Weights of a small transformer language model.
Size: 26 layers, width 256, 2 heads of 128, MLP 1280 squared ReLU, vocabulary 1119, 34.3M parameters.
Architecture: RMSNorm before each block, local attention windows, shifted keys, gated attention, hashed n-gram embeddings, an embedding shortcut.
Training: a variant of Muon for these matrices, 5206 steps.
Each number is 500 + 50 x the weight over its row's rms, rounded and kept within 0 to 999. Layers, rows and columns count from 0. Numbers have three digits each. The size before them is the row's rms in percent of the matrix's.

# k: layer 15 attention key, 256x256, rms 0.0681, rows 172-182, columns 0-127
# q: layer 15 attention query, 256x256, rms 0.0688, rows 173-182, columns 0-127
k172 092:511483418601513464447429499512490514583478454538507481579524583498474498511496513577527439461557519518387490501435519530521515559511545534512485577583582441430524498623428458485522387495474496625534398520465538411517526476480532507466574422501543500482576506535437532529489489447527507574497496565505477533546541437449423465428478527498462590463561457523497559493492533542472558488523
q173 100:477559499487472493495490480443451564597509458482550513509557566493505492445495619436536570500479504512447517442534350486503531554574451442517459464516449606411559490461551454571417534466516558510541461434505573521467501471564546527452546491498433524619448530442550500472423589462527468495489499491484474561481441480461520526532458517522507524485594478517483652513482455494584575423455
k173 099:479568471549492424476485551413440446565440549510445521562623521506510549434513574511591469548534496472476528384487387458471486493495439482567457519499429440480485509502539399509491469540506515579557491523487538497458456517632564473534532495451456492514525473549593496478471568406553475480547520426511484510469457369496527477409460609561488583493519382547552572477458446484517610410443
q174 103:496506550539526526453454453548609587501523520537468462554444470429510544578433481514474500607462485535511545529530479431484491564449605500419417624494498546507501500579558448532536471491578570552549441493535486534495598554363408591433471468538496477513546461514473420509585493475579441494556501527553531578546423505603504467453406499446486488491450534465533489450530480465460504470509
k174 101:532421537549531577404403560501518509486536607575550479427484485476530427546512464525561554465547508470504554538522483434410512493492574490456524491510562446447416465459569532451465443492488474534453519469520529529584575466481459502465556472538420503545466444535543491524518505375565486612569524548459559535420435510431465490510527475496457529464562453490474484445461435471402447424486
q175 105:562532545498441489499570510555522622530527572508505466394495564559439535494579458527521549527532548569515495529542528584483478578542552575455447499478612447566510527471537504549523454521457517472418561559560536589620469545523493526452517466540551477335490440481479564444472459502448501512513457515481474489535512402540513430459453473475575501483478589632452527530513501395454526432569
k175 104:554471530524467433547531463558434586504497522517534404471448496540439541512500487605541533476470567549494480500528504550536476507495502556542547522446479454453507518416553508459501491538435535495520539521600559642547455462451484513531507525559517544450567516542457453527520566564548560502546502558607552555497374511531473521490444400512575537476478508462563505588539493412374489526516
q176 100:493479510482342482521595446479499580514565478490597514426593493518505480567536470512482413503564456511544489554559514428423469492502393496477487518630542545535535506555508578481493551495421437437484496484516517436482393588460466529461565455476500499519511487500420439520499539549486533473471487545486516548399453420421391506553506499507517380475602525394457509519511455530521505578522
k176 095:537446486506516452508505586446437589570473512466464521424492517470432393527494559492485493532532478570527464474559394476495433545535437493526494479529501497568431506550495504553503595521461558401533502519501451417512542543500566479550546484465533488605513515526419441516495450529549446483455548522538526457555481426487494455444495499542564454436529436424561490506471487487505610492560
q177 101:472490546505318583609424520558556445513536435512446514636534547490553500437502510456415538595493385513626451503433546570564405488465451524566512519503482519452470531543525512557513540442458513493526537472533503466545444494478553593509487536568481458569480572520449536560460492468538432468538481550451424480547549472434460498522549490560456536596451618478478527523532504437441540520465
k177 100:453506432522373614542525469436649429483462432461539482459574592525436482500548522478509583519400473496467472553491514536474548549444537437602537407483581543554480429533476504524468542499545482461531592492594515435499431414413462594456523520530420486490512497434445489454414534499536523503527546565496508444474567461428531546456642406612569550567497475502526504517493466475547509538503
q178 109:564416544527493518492467485565424623526460526522508554504469420526508487470536542518601424516497495431478551466479459585525549477519467562484426565493517527461409518439431433423485424520516519539606481474441503482562562572565506388427517485487555444504545524491479520442494509582448487420468524486513561489477631516469517545498509524620421460505489582542526496506542527413453528514538
k178 100:540491515490509479552551505612587544474431538518394510542603561498524465483538498434549468563446468455494486447427514513439539542509461439386575446448561454458370545400523530452484540574468531432480529402504454451605498550588584527539553434524555454456587475584567509567548435487457475480543462434511503546515496335442442476498497535518567480493533538545484447553486402473465477530546
q179 096:485523541476533499495460502595513493592496488497595619451508486585509538462552485483520611426488508458599451532507492487423499419461615451543510394533467572494494517545520453506482539503547547442489456590475494542511539436482501530408526424468457493540527517474498492560496532461488466435592501449575424493466525497557551508510522513417516414522487500414467474502516480510516514425420
k179 096:483510560485534545510436534523506559431514556557544517442530503515459496545640570533450461504505503532536490511459488499396601459510530434394490489619493552447429575556429550550470532474523453539456404518459547612396440465529492481469501477471481610495580566446569530494480583521477433591503567453558458432531522495561534526557487437502521487523453557456491416466590521495485563519469
q180 100:561453532427471530543568579573507517570571491500467535539487447486500496514430608445617442512482509543454486392494484424520471449525548555466514506492457532462393545459487533450393522451490337556398498496420515535523453481410502482524536550518472496545548547516520506533553451569565551472429487520541516468474460574482561500620485567466531519522570543439468552503553589501507505477531
k180 093:565460565514434550540544577615558527563496540489504524489600525541438527574568534437506463431455486661515521443430485532467496511502468565475454470437483470587449523495488526579394455436502436435427503436455454527542417507507484466577432568437481401521546553438538471468433532514547544453415459570575458464514453521441532458492575498442552537491491433417496535481465471554404537494564
q181 112:512530525604504447489312512455463519594511487539484500454490542508415470470409550464536413597514531479474451560607414497567491574541481536477470468474429581463432528560541514611475490640522513541525588505538526450508397543539505467471587504519521537593525445526483537468438520575519448470574451481435523540494544446474490513568439492566436527541392390468552547516486448447488529491508
k181 109:436485612468560437553374462580492511520501551529495541476452495569522461506480422445622420518510539431497466490569404527536563547570408506478431472445432535510432493496560521494466516492528576533488581524509456510519525457485503548557552538515497509494584456602441545477459459519482442517498595435493481416529477529519574473540397515531450494499467423463504486453497399438551538524483
q182 106:602453554489420532504637563444572533537455486455480572461572466416546567522528366380508476513514514475490515522486492447462522501493502463474507480484518428516478473358380524481544518489511458547489592489506463495512453518497479443468525549478511511485510604486448582509502523552444550514449530509396543514428548516556449504519538554532471450567525579535505401403473389511525435547536
k182 111:516394527497462509556536494451502600443417419432486498427504498388427552571516455452520535503470525492415514506456544579477454584424449529543490524495563470513461416407476449587458501495553541495445552465488369477568466501483514491519523485383585465550475562431499549459545525482473599486463522436575541559494457514484534510547471531515613501491537481515515480512569451507489400480487